From a checkpoint of a small transformer trained on Wikipedia.
Training: a variant of Adam for these matrices, 84M tokens.
Each number is 500 + 25 x the weight over its row's rms, rounded and kept within 0 to 999. Layers, rows and columns count from 0. Numbers have three digits each. The size before them is the row's rms in percent of the matrix's.

# up: layer 2 MLP up, 192x96, rms 0.0791, rows 93-138, columns 0-95
# down: layer 2 MLP down (transposed), 192x96, rms 0.0747, rows 93-138, columns 0-95
# gate: layer 2 MLP gate, 192x96, rms 0.081, rows 94-139, columns 0-95
up93 097:491505500515492505452476542525552540482449495530492552465521498493460537500455540549505499510478540485477529453503490504458510484507488439494465478515463514508481492510491504514504494490489490512516521472514507516504481533459513501501514549479518522501480486547491469505519483527523483519
down93 097:548530536445476555528535465513454466501479491473472431507487430496503464522506485464474512516478482493509469495510481499521490524479518521480512464507498512487489521495467484538532532515500508465495500521482483524484534502514541528523494516478510473503467513495501527515496501514524505466
gate94 115:516505542518495529528492498488466510496499511475492505519500494482512470498517518561501490543497491532439505510511478525504453521482483536494479473474536533481499464505549526503502512536506532481525493500454511464495539454481470502465445497512497462483502538493554476498514485480500531531
up94 108:490523506514476493446499518520520484462490538460454505484511486516493476457513461508546522491471507474528490503480512513495515489539478509487499461484515518495439504496501492478539547537513538523482507532482482511472493507512512527500466472503485519530487491500548438544529507465453494498
down94 121:561501520487496456506506518520442492515489566503465508494492484520485504495500506490531471524464495537480515525508511491492475538511488542523494488490548496523481487491527514519476502517483542519458532537512507495502511526485457497486520467496500497535513509507572494479520472537492561497
gate95 090:523497501434481521478456490539462543516490465483504483546493478512527470492512479469529500526520477485523516469505534493480504532526512483484490459488479475502489524512470504509512482504433503528488474507489473489503509454517482485488495512515499491592522501499510497525524536528495477462
up95 087:494534495539526459548494519513538470493528547525502525475503500484479516509490518528499477500495513521469514536494477486522533461458489510502500557520493552504481485504508473519481484464546496481519484495520570494497534517493543530506450519503503497454488464503499481467509470484475501518
down95 103:530537482537537509511464512490498519453482490505497496487506495507457509500513473465514464545502537516479531490527512519500511489446491487501481517501474541478472506541469466511473453487543519489480525519504529508537570484542525545506495533509495503514515455469521477517522504513479495483
gate96 093:505534461535523523471491533538529492496494568566514525490463511465514483501518507529516453483450499488490523523500491495516490549502498495529474537520462519457479518508500494525517492446515503522488490467510522495486511492468495506475496520481520457507502475508526467534499530504485464462
up96 091:461497470551495518482522526542535467501480527519533497452452491520523474502480506488472468478440487527497475548487496520491463563510516503556490513477457509486532514486519514493505469499521529519494504480522508496473490506497489471460525499465508473471460489488482500512478525496488468492
down96 098:492490494493462488557482498517497490552511455438520519480507514511484495484470489486476515499527478496534464468519520528478500482485481483525490489500523476532530466469525469518482492545493476534490483481484508496479504498532500456513520465451480513487489500451451527481442517523478511530
gate97 117:521474500479506479543508538509516475499564472482514495489527497493480511494513539465506483497507486507502511475511514520485475523511468457479462502571528486528494547540508515489491459503493511504487511594523530511517490471477499514448497542527474521488503498466469501503515492481515484489
up97 111:480501452510484531478540494477462514509483516541507494539496505546504438482524463501512502490518496462494513552544536499513481477505528514540529479479478531489529472492514500486507497503517514478490503536468488481486485519519470462483509474488476448493529535545507522475513495532449517473
down97 106:512538511496478496441533470519475499463481569519474495551520482481505461512452499538479482549492497516504484522519521507505493460454545495497536511510472527520501488446487435528481513508491482492503478502490444514488500508475477493518518472484491501485507506503482498478484500495507512455
gate98 087:490478476490519510486536476478483544481520493499516537503489522500498467476464513521565491541550497484465506528494533487578517485445510488515504487475533512476476519491490481525500481476484472514549492492498469480492499518503473489522480519558515480523527510466472478523497474542478501516
up98 088:451437533515510524467544472463467533484494494512512472501498548506502485486450507500515510506526466509488507517500550523542490498459513495516517470476547486466503518453526485478529507501495499528534498467492444475512488513505469470511499496514531507499502522477495492499472483534472531545
down98 096:466484516520492490483513504505529486542486494537470490515524489511491517550487483477422506465479476516541486524487486484484495469573494517533472525499495478518549499476528505465530522475526540513489470507544502482506483498482531497443505482505503508464497502512469509452477522484494520519
gate99 111:518518490550515518483520462504504493489471560470475488503475534506545539517483500474521535487475498465497482488511512459524503451507503510530445494524511445497511485479447480520474528480489462526536502507498508507507497534511485502523494542497543499509506471503476533435519494514497469489
up99 102:487495515502524508488499473448494505520528495471487474510461475483489538466462511502501502515458519473525557500503499513504454514477531473478486478460557500465482471506480496525499475471495519524477443479497503511540533503481530509513499517480512522505538482489508525570536479516548505516
down99 102:499507543531488529478515494481547505480504563505451481517468494493543504536474506494479522459505505481466510514494493520544497464529521444514514519502491477485518460525484487497480542486489485514518497477518459468487528565524546504497529524521472493474487477540485519484525501519512510474
gate100 092:524459530483492513507524505471474446523502495488474509500527428477512523484484490486510500519468532511542499472502440470478520519511513517488497475527481535524505509475485480510493518486503484460505514543507507522486481489468454527529489541500537506510495512547478525509529541483567508521
up100 100:505517461518510484475491480519520527478501506512486493493466549523496482498525499517472529475544467502451489520473524537550468522501474492534498545493549463464496508536533512471528500517490522522448464475511477497509502540500557510493512457511513504489486503494512471511449477519466515500
down100 093:517528475477529505521475468511568499486470495556489500490528476506494485518526487454489455566492493460495534480524506498541550509491487542486479503470503497486518539511479494515496515480501486448458489520484516539515537476517498510533511539510458459503475503492494496489516532482481489499
gate101 112:486487565534504546479475454490518533482518517526490468525472484492497535504504480507501505492502502495483507488537496524514522523498458489519457497522522453526498527517471445515502521476493503507453436491523487524496540521471480461514477545487509476516515442478527514516492515522527483506
up101 112:549526510516496486517478491489529524530502500493497541501508498517541525479483500493512526475498520492502528452513462474510489498499456474478461505542485485514453550521481500524462514519472548484475498509514548516523504526518477543524509521488538528497510490505507546538483510448546460479
down101 119:486460508547481538496481485472528484470502537507510474538503461483477547503512525501479500532473489504458516540528513542519486489484482516502490475491495477502520515538495441510510528526509454492491467479521502511470512542482485502496475564484481485511459434458501509512511512527489495523
gate102 103:507530429482489489505488476526484516464533497522511466504466470504499498498538531527503486502530558506475500499525510483515575516487479497533514557516506485505486516520487493492519545502517489481533471523471535469516511475501494531521495502556506488497515460489507496470519497470449468475
up102 096:499522533493515521484501528476528501501448513491488552502520497480480429470471465517533475505487484461506527490455478467534443481532529507467460473517523530497491474502503491563498436480477514498488511493485483529509489518481496491493470501476497466522491516527526482513506506538518514507
down102 099:496553497488483520480527481502449517467507497539494495510482485519508479532493496496558456571516517482465495486508534456586557498466511524520502503515492505513487503498487450534528527509477463472512508522481492478524545509508486526523475522496488470498506496488515491506510504501478486508
gate103 094:556514483439477530520497535473491457503477520512486547529532538499472489497549468531483445512490516514464496509486442493451484511496505519513488503548484531513513470507477465494494512502529509484507484545504518529478483497463481508530479521496504460488501529508462496531497515506525474496
up103 099:489493497464529520490504508532507421487477519528499507488495480508518532493521481505486518511483517527480497542486500520460553496514556494531522486544507517479513451463480467501479532493531491488501492487500490524437478486469480509519475486494520490517465574541514488537509511521496487488
down103 092:491468513503509533512537479487469440553489502494529487489525477551541539483495446513490500485486532535531497544453489485485526492508503494533491473517504500479532469432507485479460506496490486484504529513520480513487472516501464537487501525472501541526502531506512539511522480466497502524
gate104 088:468482530465536500490524519513506486471537456513517528487461497489492523521480470454528438509440496514522514543505495491524476487482526502467467540500509496529477502493483446539508496479459477498452465542541499511479530507487496521500467506484467507512510483492502481493525535507501537499
up104 098:508485537487481508521520536552493507457475482472486498521486509470442514523484446472497488501484498528491474521507503515486488500503501521500502457498487525487510493462526485524568488491458490515520477521542486498505514510507493486501508473452507511456475531438483486463458531524524552494
down104 096:464478469496527502469513487497498500531441510512505481519503517520501469465485501493467530486531513502490463470500514483467521460554508502486550527485472478486534503471525510430512503517498487511576507471517458484494480515492505509480486484490560488498467501508467508488493486453507465506
gate105 102:529549524510519507528522528499518487514520490503520553453450538487532509500510507528517485496501465463438516512532493534524490472478492500446478497535524500498508538501475546518502507491501489534498488505473514529542513511505486486509494498452475546494540506483500508498477498474558541496
up105 114:491524482478474508531488526467486504500529482511506553468512506512484503493483530518534497504482525502502520491490486493493498501471505510480477461465504509480483452517517496505447523539494582516496489554463533543517500505498490476527510555531466488502471499540509473504538481506476436499
down105 115:526572477485498504561477513480501485506520463521527549462456495510493485491485517524520491465486508490464532495505476486495501488422474510480464443454497507498511494513506532522474564505497513510486479528473505508490492510508500497515516524502453510498509510499509433505509505482494490515
gate106 092:520502517526486494507510503521510517515458516548454480513431519509545547517487460484517513507491505509510530505536498494485459437555473468505485500539518505459506499523462475535508544506460475510496482481490502515487493497501524524482492533462489482506506459523504537474519516478501488465
up106 090:485465531516479501473536501484527511486435503526484504500479506500513503515486479464506557500493476540479497516531465492509475476541469478545502482523527523480535528480494482488525519526457483483468535493467470512438495496500505528496499494437544484490499498516509547498464503479503530483
down106 095:463462480492485513468506499514510496512535488456520533515533499498478467472538504511456509487522448503461477517499509479528539518450522487477512494519507495493543507429514491437514511509503480495456471469479500466483532524463476483502518489507541488478502490509483524533454492492496511530
gate107 093:489481472478494484546459455509509485518511518493526449510467507505484541481475549556474500487471488491549484498520489527471484512470523520497447539509517515507530505513537472504491472470475473492478486514531519503510490492489526476482465503486505542504526504480418506497491496452513496502
up107 096:506481528533528509498518533504525556535490490525470504508534537513542486552484472465499519507508514506480534483459491487490508501521478482464548493445504474492493489483500486484479522543523516486501458496499459521461508524457530500523514522468528508469480514489530525465513500548455517502
down107 092:495506477485506477502469555476478434466524478488528528534511505485520479491494505512503440512481511491533545519490474536510484498519523537516503466566539494488502534500507530524504493475498478449512490496538539506490506499502492497501480507534501461513510532516528444535501519496523476537
gate108 106:522500496480441472533493506488517492545547519491492476525482510471503466433538522494527486497525506488506519468475480459488497498509434546443491529545488489526511498510509500493512510504489489498500488514512518503536523469512491483527444514491469496485536480496463479456488492461487523518
up108 105:476448487503442487510488475495511481510530516440535481521486500460524498468529521477512535474521505506504493494468508478484534531495476527479507505537463485528535484483519475466508502503518483487522511496505510516492530467535484442541459485482473528504519480439497498461474486494477527534
down108 104:473451503521488502505457503506470520510472512468497554498528468490525518523488492493499524485512513531518481515500513499486547495527537449566522484484498500514514458485476475482472502496522506527496481467538499464492486505548517529488535481458505494538483514514482565526494479544504540494
gate109 106:444502520486484535489524486477457516481498481548497535514533531526498515485517473551510528528499496516486472505497522451514498494488490507512523490494495488471535519524461542509439529499496446493463497528498508487488486527490490481548522472535507475504494529540491481502490541495477493561
up109 103:470524542507513509506479496507533533512500474518510509515481468505541516548494513486505525519492482499441475510508468489466478443468489472484488500477488508521531501511512497527493508443533526507457499510458524532450527507514514501520504524477483487442505510458471567472514498483514474493
down109 109:527487477447518443482521510507488504455564483499479508518504477512492539482498485519510503483474498515448459464483502505508469476482486515485486469526529465553461507493498491504503549480494492511480503455452513492514477525465480459502502496495476504504542551479480486467464517522517509517
gate110 093:533508444495513454504480467504490471483465525446527530510500500547481510508485493462528523486506506530489520496493501505482475496487468436457526480474514467534520525553514511549500514504479496506504496520497510536494505494508512520492520567453456500502486483517515484520532477517535504479
up110 102:484510529473457530497504501483525511515507481562482500497503495482514526478497482523497466542492515459463502490531481498540531447518500530492453463500568517500475489511510471504476522490496552514488467480513532479548474523512525481500516485539513547521481493482489496527500464476465496525
down110 098:505533505432488489516495512489530501511493513513493499504495496514467526514470486523488487575518491458468480526505497501534506437454483526492467493499529511516522497530532489479465482505479535525500492492497538496560477519477476503467520488541480530524501488452524459543509486474502484503
gate111 102:466490494547534546468491482512483494520499527508492512485475463451528493478441476522481521508502517530476526512478505503493519488481516528552536529447528513458490459497495511509521495499527487485484481464506491452495506545527540515479484477498560480485485501511508521514500497547496502455
up111 100:487529480511507521548483510521525549471502493463456544480479517487474524549480494504482488499472483480487459501495488474533449481493496483487458522484509523481497487502469505505489546500513546527505499512499494496530508539556490511563488524561509505502494474515465523463490497489483526537
down111 097:504479524492443516481538477514449461477499529537456480517496447480508497474485521496531476546495505507492511529523483491479531518456490524494549483524504509491521480445520482502511512517524478486488514489543491488495563492475545482457509497469515509480519513484509533500509535526531516477
gate112 102:524529490487483461519460538526513509520523514544505442489471512487478462472560468507536474471504529463487504480531527508464502525505461516513503516520495517511509529509496510484538518521495501511496522545523496475502513505533474534477514510466475486439468512469475468498458503463499509477
up112 106:499472543493474483477484526464483509513504513511523512474512499504508497504520494505464464509454473522482493522506479514468481496480509438494480509536492460498528504486498453509492478491492464525449471498492507528478522554506497524513524503447542528504466488479427525506506473494519465555
down112 110:486512467536513530506458514490509500507492507496525528531519520469518502490515541515472519508490534486495444534504528516546549479537528493482504528505461488540524507498498488533479472519499477473500507429510528513478495507488505479518498422483513532510505487463535497503484556530483513489
gate113 098:510454503468476495504511555507505478510508501503505475525499494479478531487532455471474510516472488491490465480494493483448516485501443528536482536517498487492499473490499458512507540487520467515435496550507477513463515508468504497489500529517501490464506480482428493473501509468453495532
up113 104:437519501473559470487473485443514509536529505483491483541528539532509504533468520489494527478491473534507539502534481515471512488487469499468514515515495510473518515542501530496532459522486502493471497534459507523500492476518546541506522511463483487495519502535481532497517532494531488484
down113 097:480486519520477543517523523480473505473481543496511519525475481449469498525504488492510463576478486511477478501497518494545484491455465455502478466531497514467505538477533471546472545497515481535489495452523504527523502519501508519472515510513488507505492510505530478491469520520457520518
gate114 106:537506490481488486589473524456501492541503493482483513511528569502444551463510480473502481490509492488497497462455467452455487485490483508512491534515479520528510510505521483486486503512481457497509513535532486506494493498505466490499478528499488519476508517497477503467485490464533473525
up114 108:533507466510549495510484493471507464492514505538512516441512475492518491453466513470493467490508515539552479461503512495512542484538529465506525503539450507480503522480510489483533501501507479497468535474462493511471495490438511508501481518522539509514504513452500481547476479509521500478
down114 104:498480548511509508492520479502494457484541499510513504502491487530489528521463460469537465453513509513483516518543512497498495488531492515497516485546474519528511466492506517492531498491514553458542516496502554475506519533534527454529467509460492504531532469478531498498553475476492527492
gate115 094:507491458523507514558502528514457534449537499470501473500488526525528499535506520480467526486529505482474507462471505505459471467476457490487479509503488490495534478488481511493468484525478536512494514519504499515518486501500495461529487530508486474477477468551420515522501461476501478521
up115 102:517533527478479494472493478481509437548455490528522510517496497492483539497497480529542465503470483515517478514510516514477460562516520511488476469451499544530480533499501492486494529500559485490501522503505492495492525527496476498528549504469509570489500509468510509486508502524529522524
down115 089:529492474533495465516509486483509514486529521495489510495520507532479509497535545504543493533506501490497530525525491527549528510512484475492517519484474510510498470532505526535509515489489488505516462491518519486547449462505488476475439492488518467523502482497520411458486499545475477464
gate116 092:514513467481479500528474491553515512491548483477506469506475538518498524471494515480499461478506553493522501483545475518499466473457474534500464503546505488518457507508514528521474499493503479485496474502532526507537556536483483485483483507512467481544527519504513435514478511494529476525
up116 095:469459472496487523496472469514477502455551438458525469504509492496500532500504551484490511471481517495513495504509459538478473513460496532507457490497503505520470525477522521493483478525511487464508499488517508484514541556486461485508500505507498508539496537480530479516452502538505501554
down116 097:481465529532513538520492460505496503494475433450478541490499490484511508511561517502458513479494466464534509538487499512485505519469489514505512489500518498486522481426517524474500504554510479513505510478498497485520504537457510495500524505474449501525461518479500520546495479507466502525
gate117 097:533534515472491421506514518486527493469508472494545537479521485517475474475543495496544478456494564454483498485498499534491536507502490489466552541483515474544502529528507510487499479485525469517504493476528516508507535519485505504496520530471492485493530481488499475487465485534483509514
up117 098:473469511535514554498499472522475519550503518484454465507491486478485487496496535501473496521527462551514496512510493490497485516500472539512446438500464532449522512483532493498516523538507526483497503522480496465486466474511464472518511493534522506522444551491511496512519498483491526499
down117 089:521494483525495510492481520590527548529548480510495472516510486494522514499485495498486544552511462526519488444513470511499466476441500502484451465535506495479489472494519513487480509506472527486491498544465517486509457486524520514523512488551483485491495498484506506496513496512490457509
gate118 102:484499523478553465492478460523457526554544453492499515527511472501461522514518491512491479481460490467511466503481497514478438490496505477487494516521544525514531461492505487496460492515517491479480480520511509509498519490485508560477474496532496471478496506509425509495491453499482509502
up118 098:508490468523503520503506507508596455477500522544529522451503463459501474490499513481493504533474535526524520523506510515477530513512538504502471458470476499515474514471468505520500474507507490525499514441518486488508492480517522475508502475484518523459499501484531538506514523468546528522
down118 095:533464458540478506482538487514473461521477560504543499511499548518491499460501456517482519504527496453473504509497505468485521514548515528501503533510449497536454506505479528545516493475482502554523500486513485457474497530489501505514508496477520494518488464535518517508500528511514531504
gate119 105:478508518478499533467489477514461514453499522470455533556533454484473490493457508519508456507527501465522506495450511480511502484533467524488487490536536491489476459506500495483548493497510499457542523531481476533548487469486493511501505528530518504487531492544527514484496503490490504526
up119 104:524505461527511480528496522463546533537519495521543500497481514557477521465512476477501514459510491500468491463510433457501501496461476461486491543499484494551482527535527516508508510490485522502488505485514549490472503528518476461541495519545493502513490469472506529516481482507496482489
down119 103:524519522484521551467512481512493544455517477467494531493508531523482496499489462497523472517550467513521487506469475502487533487502430484481494487524503490502474538477503480508506510477520448493513512494510464523539505518516507457502504506513483517532529508545456500522430489504475465485
gate120 111:540505482474489514482523454508449475457524494476478480488498470502530517475493550543526486495525490454515480487492537485569518525489482504491517492502522456483499523521497492507448501539501515477518498489459519512512494503476499531561495521509488494537512492513562511523490501513550507490
up120 110:484505494520467488535515517508513495549487538516538500504520507510511453522493512505493526500529533481483526468461470502489478458492509540469520512509506498539467482438531499489510508493515516507490536510502483504542512468504475461472545439545521482466536521520459505466470479487481522513
down120 103:456534482480482506503514474462506545502461510520500516511515503483523498483497502497501514504552513509490502459504472471460453471502499466450484504470493487534504468489467503512505497499535547514498499497462510478532534500465509457478511520479536557508539455504479543500503480531475474454
gate121 095:483521504447536426498505498506493519533514513511482472495480491500483473460536456468531451515502491535490529513469496489480458544491482498472503507510558502517498528523518506536478503497505538527485453521527507533503487528499495514506505503470476500463565496496528530492491508504541528501
up121 083:513501488548468559502492484507539456503506521501519469515513498532520513506478517492481557506492536479513513476494527489512553428497540483507511500490487484479465491479489495503478513481500477479507498494469491483515511512485507512503445504539529502560467499477473480483550471504481448467
down121 092:527499485524510457532476520528546456491499525493483496482502495511488527521517481470510516533525531452498580472519503499530464451549504470474524514569512480506487496483532509505495515490508475479478514485539523498519479532529492501493484526495491491508501469491530487500553525521473519530
gate122 103:549530483558456497474525500502503476515510495485491511511501493506521481512463456496534511486512495409540493509511484474509483455492508503441478505506513476462507500490515481520496522496519492499478472506511528478497529521491521498478503480470487531505490466533519459456555483484504505446
up122 097:483513502489534534557467511515482514502506504491501468501443488504531576507505518523485510541515509564479532449491538520503491530499489536508506505491500523490480490499468488527476498493452523530547477478466481536530514476476509484493484491509504496515536488514478551513489525482542507490
down122 103:467524514507514536577499546477512508520505534503470451515463499488561512445512510507451513463491512470530525483487490497472500497485490523530536494511506515513486502490496502526492473517499517500492470506495504525475552504530527484478534505477515520525527472557540536496534493506496490476
gate123 099:492525464497531510518444517516504514510533499466520526497522499481509538488525481460507489495508500493472458473496493449494448444472449492519453525569478525493518510551500505520474506506525523509528489530520505518510489516470503547506456518507500504539482492512465480491509508504498461493
up123 088:477500495557548532526501500488491519465555467472529541478537481492491551506503499505500472469477478505492471492499489484489463477467445465493483496528470520511524520549481511467492520524562530498528513491510522494503478510511466519485463529488492518552467507497522479512488502506497467505
down123 094:478504508548548518467494492490477491461523431457528524494531470499512541491505509501483496430449523525515505503506498502489479483484473491466476496475515512488549525545474502450519508488533537507557534498479489501494504473494452477508528498510510512522480532505511509528480492502486494506
gate124 092:531529488462494461521477526512495462495483474565494476464542491498534486455539479470504507501540524509487520505503474478498479457519466508501509486563474508502529524539464497510493489513494533517498501516515490536479491487523487521520512507553481489504533507514499423484513504481498487460
up124 086:494457512491528519508495519515523547534485546463480506527482562512466523538485520487507512544480483473480479488500528504508488500463509505495506513485552510437470436494487468507487484509488485510472485476521495453509530477512525535481510505451499504499510527474461501486495503494558509514
down124 093:529506476489522504537479518511510482531496515504465513531497477505469513494523487501543520576481491464517485481528558504467483516473525507443501481553523483512450494482478511500491495504505499504471487473469509515463513468484476485482509478482475467492490515503450488528546552454497485505
gate125 099:494512538462493531491520485534471463513498478497484509495504477501482477505434459539511508545472539513504502513520480483521492524522534539486505457504512518501472504505496511537463479484522494493491493492517471497507542525470489540535531511529517477536473523567544484501529492448485525501
up125 101:497495527465482497499497486514502461545497445531467517481511480511482497501461459501499514506509509536516465506526454476523470547511520543503497462549509518455482492473523523509527479523537500488494521488533462505524533537483482492529519502517499475529452532519529488454511499454479493516
down125 100:499457513525449531493476498475480474541482513507561447510539496498517491509493532501434479482493497554523501504480471521475540527463512509503485538509517493477487476481494469480540491520505479540512503538522483517473511520525486489513513508509508522459529500502487509458435499505505474492
gate126 097:498485487517512502474502489560524481450525521506506493499478469492503519464460504516492502500485489475501527445496464518483497498482490492472483506478537465497486511488466515541502479454513532528510452488511510507480550471468494535533437553480515474523523508516498448495542481499512523524
up126 106:501470540524473461514511507495500490512543505497487493495504466479502480460494507517512472463477499501476547486483458519489477520452471514444506486484531477503500532512521505486535523509533493551480506537500519517480524512502464503558462532491531501453506534526506476482504461476520539542
down126 114:498513530507475479500478562470501479524502450512496503518502523536481488515530500482516524477490486484501548510515487518497507517500448494462530501494543519483477504530520562430531512514488504514453496518506488516515512559498476486554472511516532495481499526507534523493500487447528515489
gate127 105:470498470475480537568502482514457489501494494459504508487458509477494544530493537491476465469496541534495567510453529499478515504481507515498517489506492506515497489496479454509470540483524499474512457499486523466504506491526495511493443521513464519529469474535505506508507496482475545483
up127 102:520519540507506454460510508495499520485509517498504491528511516541527485495510477494522528513481439467492464493546468500537486508520465496492451506465507514502510514496548564482511454533490528521494542500507491532514473524492478487533530470513520489478513546469495498469517491549512479531
down127 092:488554526549487560510487498461483538529511511543459491512502504537491522515515498492482491537480520539491489488509472480496531505489499517501481462484492487464470507526469527509506506560515492494529460532525474534485512465528519504509481487503483450553478493496498467514513512475456467480
gate128 104:486503473489506471540482505523496521474488497496548491511486554538495578511519480545496496501508512503428484515491452505557474522489501513494520481496513524483483521525534498508519479540484478503516474519516508514513510527561471496549493532488530467535489505521525511508507465504487517511
up128 106:524516518525525479478481520536515540493516480554521510479475497473571481528456490504502514470495508479497500506510511535516541510510487498496473474539469479476499490513441519509501529492490496525547459481520539514496495490480510573492522542471497483491456533505504506518538523501532491500
down128 101:542433497543527517528501490500464517499541481471506507519495507541529534504462534499540514458522488475465524485520496498508485519526499501546503467507506475471476505510493509476532490518538488517511504521549518526522530492512470496548534491493517487521484512530518480498545442465532508489
gate129 098:519534534481470496501517514493490466501516477504538493465546507479503489474486517483532448489502471503549524549510442483493468484492516504496493466504497468516532520555543508549470506458510475519493467528502524501478530496534496500459516524477477504510489500517488494491511502427479518490
up129 103:488528484473474501469485503491502466518485494514514491504542493533503483467497498465553497483524514452548489530568492478522523489518507520485536475540483510493520501517497501509540492523496521475482528491515507481510485446521514489472544467506507456537471507484535496463526526452460499459
down129 100:507509516485513497482527497470488473491517485508511526517518498481466477554489502513485479534523466523540473475504511492485482453520498491518489534495471507511547500482503473550476554463533481529547475511552472513502511520579487510503495551482470484472510503481495505496449508509505535507
gate130 105:501487483547503463532502485487503526563488510521502469498460538533503550474509490516497476486485471468492494505465511528481442516511511475492489511516490496505505494550515507494507500454503528503480447486511520524479491523509487493572456500525491492469512420492493507500512470481504477528
up130 101:511515513498468484487513560522478501524447511490446461482479490536467504521489522473498548481500500495513512454521508552449495491496523504476490547450503478513521526532510516499498508485495493495507488530485507507483491570523534518537479530486529499474511492522486473481502444505478470497
down130 100:495513527500486506471522510514462484506518482535451495470535514528507511502532512520499484441510555482490490512510467550511480506555460500464480514526517513504512497481484532450499503484490461451521494514503519499490469496520491508547486500517485506479513500473513436488459472559471486501
gate131 111:503507452481537434558473523524499524486515518500505505513508518511526504519508490524555469498549534480511493484472481509503522478494489515495493492514510504506444481532528470469504470493493491499511524503476511508495510514520443440492513506486508509525500448485544514500446450491520530473
up131 122:532512499493518476502525519516508490505472513511505587494550514499482502489527515493568510492523525467513466490526470498506502479544491505480461454508505514529488522535497500478476496518475500531519498471515497534542439492534455451482508497543496526489485497494514503493456486490521492529
down131 119:486503500514540530542511483522518530526506490550496551489521509489481501516466529504509494528482512485475457518514465484554533503486487496484469496492493507486456472513517498469502481492490478527504475527521499466559495547521488464508493487547507547502491469517477503546446462508522492541
gate132 115:518498548488507485502494458492490555482493521476514517511489503519527515500491548534493460495541475480461504501509518486491507480494539467472512508475483525522504514497488491525463499481475530451520458466512522485513480551486486531496491536496479539525512473466438502541545484542501466507
up132 104:515527525511465537476479491522456497450561517498487504498521444451490492529494490479507487492489493482507437501533532531498508476504499505504494479510497478505494480456500456472498518554531531478492495549518516507496477503517500488493484496491534534509443516497487476491497501531457546537
down132 105:502485525532468499509501518503498509473533501463510478494470453446456528526508505466516490487476499523497440497496480530508491475463511539516452465513506483518541497525545454506508549500529521515475493534440507519471483495534530489522483498470482502503459497507459511486484492493509510535
gate133 101:507469503497520488511505519544493507485471502536507510501502453484471520495502508523499515494505557567466493499533496492498501507502539498482519506484495498537517498497521459508468501540472470456522500419480484492494501498480488510484506464454492503533469501504572514526526513503455499449
up133 098:459485493520533518502527466515452493467505477482529459502456523496515481553524513500477496497502527487522478523521519524548533471517516488509446511547529489501498509479495560486499479502475496488493521520499473511462489457510478493464504484510533460527543494518519469480502547482462488521
down133 102:513529495491484503486489525495566492471513487498438473508478529535517516514490531498505497492524472479468507515484490488527528517467472482439461509534534490517511472495505502516559475521511466498459473531544520490522516497480490496479482517536451490493491496524443499485462470482537497513
gate134 102:534509504499499511543515515459494528480493516471453501494508497514498505509530536573494507521521486466457494487514508462500453516499442543502525510513483543536506509491500499488518515509472509473513474483492521507507494529509471476546465454500482495471521473496507538472464511496512545560
up134 110:480491539488567525517485513514462493507482511514508477531495523532469489547487494524461532526458472484494464519503544483466468541499525477495507518483449531447505531492511496482479491488445497463500521438499483510484499496466458518497487525483516502496486490497464499500492514526468513476
down134 110:477469525466507517515541504508515468495521506529535484512493489500521481530451531450480502458473505524516511484470495524535538512477505475474501549519518452477485507498518525526467480476487495519511536460515469477501481486510506518463494553526513519509520543442495459486529485511469484474
gate135 099:495499495486510522470477503487475485505502480437478506464488462513449476491540483488485441527520515482520503467472502558452502508501530495506462458455511517523516516539528531514481475488479479494501491503460476504501500445524454514454470470495516517484493512504518471497470510485506483470
up135 103:491483531494452527447474508467434470536459511458475472473515491532463501466511473520492474498496510468512487513492528530471473506534513544515495505479520485495511502519521482506498518505501502505518483472457470497478529481510480526456520483457513516490485501502502445503477487441519483461
down135 100:528501518501458490494512525509504505484477566489462457494476523498555547511488473519497554452499493480498482520521474472527461469484464453500527522539536466518513514495468479498545483506503545510514502518519491516505466555482496486517509501498496521479511515550502506501488478472531497519
gate136 099:484527504498508537461533502573535475536538481498482491486505481477505477477484507478481487531503515507526491509498526519497500517522495528491504459473461525445517484474504502501525489539543509497462543526531481477499496463468544487477505455479531473506502552518497452517521516512471517503
up136 102:487503487524476532484467518485469540510460518473486480499525482524491534518468462514474473492484486521466522509476467453479498494490508469532472478501467513499466477508501494496538482455539482501474493460485474496454527500508500539462462494500490485484478477524475451506527443480450493524
down136 108:542479545505488499564507506477480449520502501496474511501473523510496510504501519524552520515463509480503531522518452511498498481493507530501475520476540508496508495510527549532491521514503520512502489524535510524541559553491481457530529520519525469514507531471472508494483483517540544517
gate137 102:492494467480495483473532537496536476524500491496525473486517503438456511478527481526490500498491514506483544485495498503473495431472511469485516505480522465518513529477536471491505544497524475540472505471511490481487550506517533457491482460491491475479527539491507482459476508469537484461
up137 101:516519521482528521533495474498453523481495500477525491512488487568519495475464508447511468493523496462530463538510502511521492548527492531531468503518497528463483505509499524495477469529503529482483508569507514537489504493489464536524512533514531503542476499514500477524516495515450518529
down137 090:502543461512535479445524520508526493518525482526467489485482463527500500492517472484512499557500522451499511502501492493489511474481458543511548495513471474487539462499533543499515512523532464503503521483511483470530484469495538455489453509492479526483524513511532526467478499501490531533
gate138 094:469490527480511487534480483475530474508544481489467510464545519506508439456482444476514494472497498494529482482463469489523480511509477517478517483517551543452488503504530504498506477521519494520476495556511468487473498481493495509490493481480480498447508466497480524487477550453491509493
up138 094:502508476513528488490485443488502523485481490481516485538518516494516543472493461511535524517508524470534523500465523533552496506496536496484503474473530512493523486532509497517488457510461490512488458441529501484511523480509519493459499465482489501545541442491551533521490482489515510467
down138 093:518515524471477498504521508515497495513544502519502495514501498505490460481493485468456457539507499517482517502526490477431505525474502533510493485518499524508520515513514474500481467487540533499456531575511493545443488537493464503500507515511461529458476464513448524519511520498484496473
gate139 085:494553484502523485538507485542500505532478516479506540472479517462490484502522474502521516484492465530470484475482522476550478471512466509503531500494509506485459497490496496551453505461531542468530481484508537460493482462524544566493520525491509488487513516490506491491508514544466529492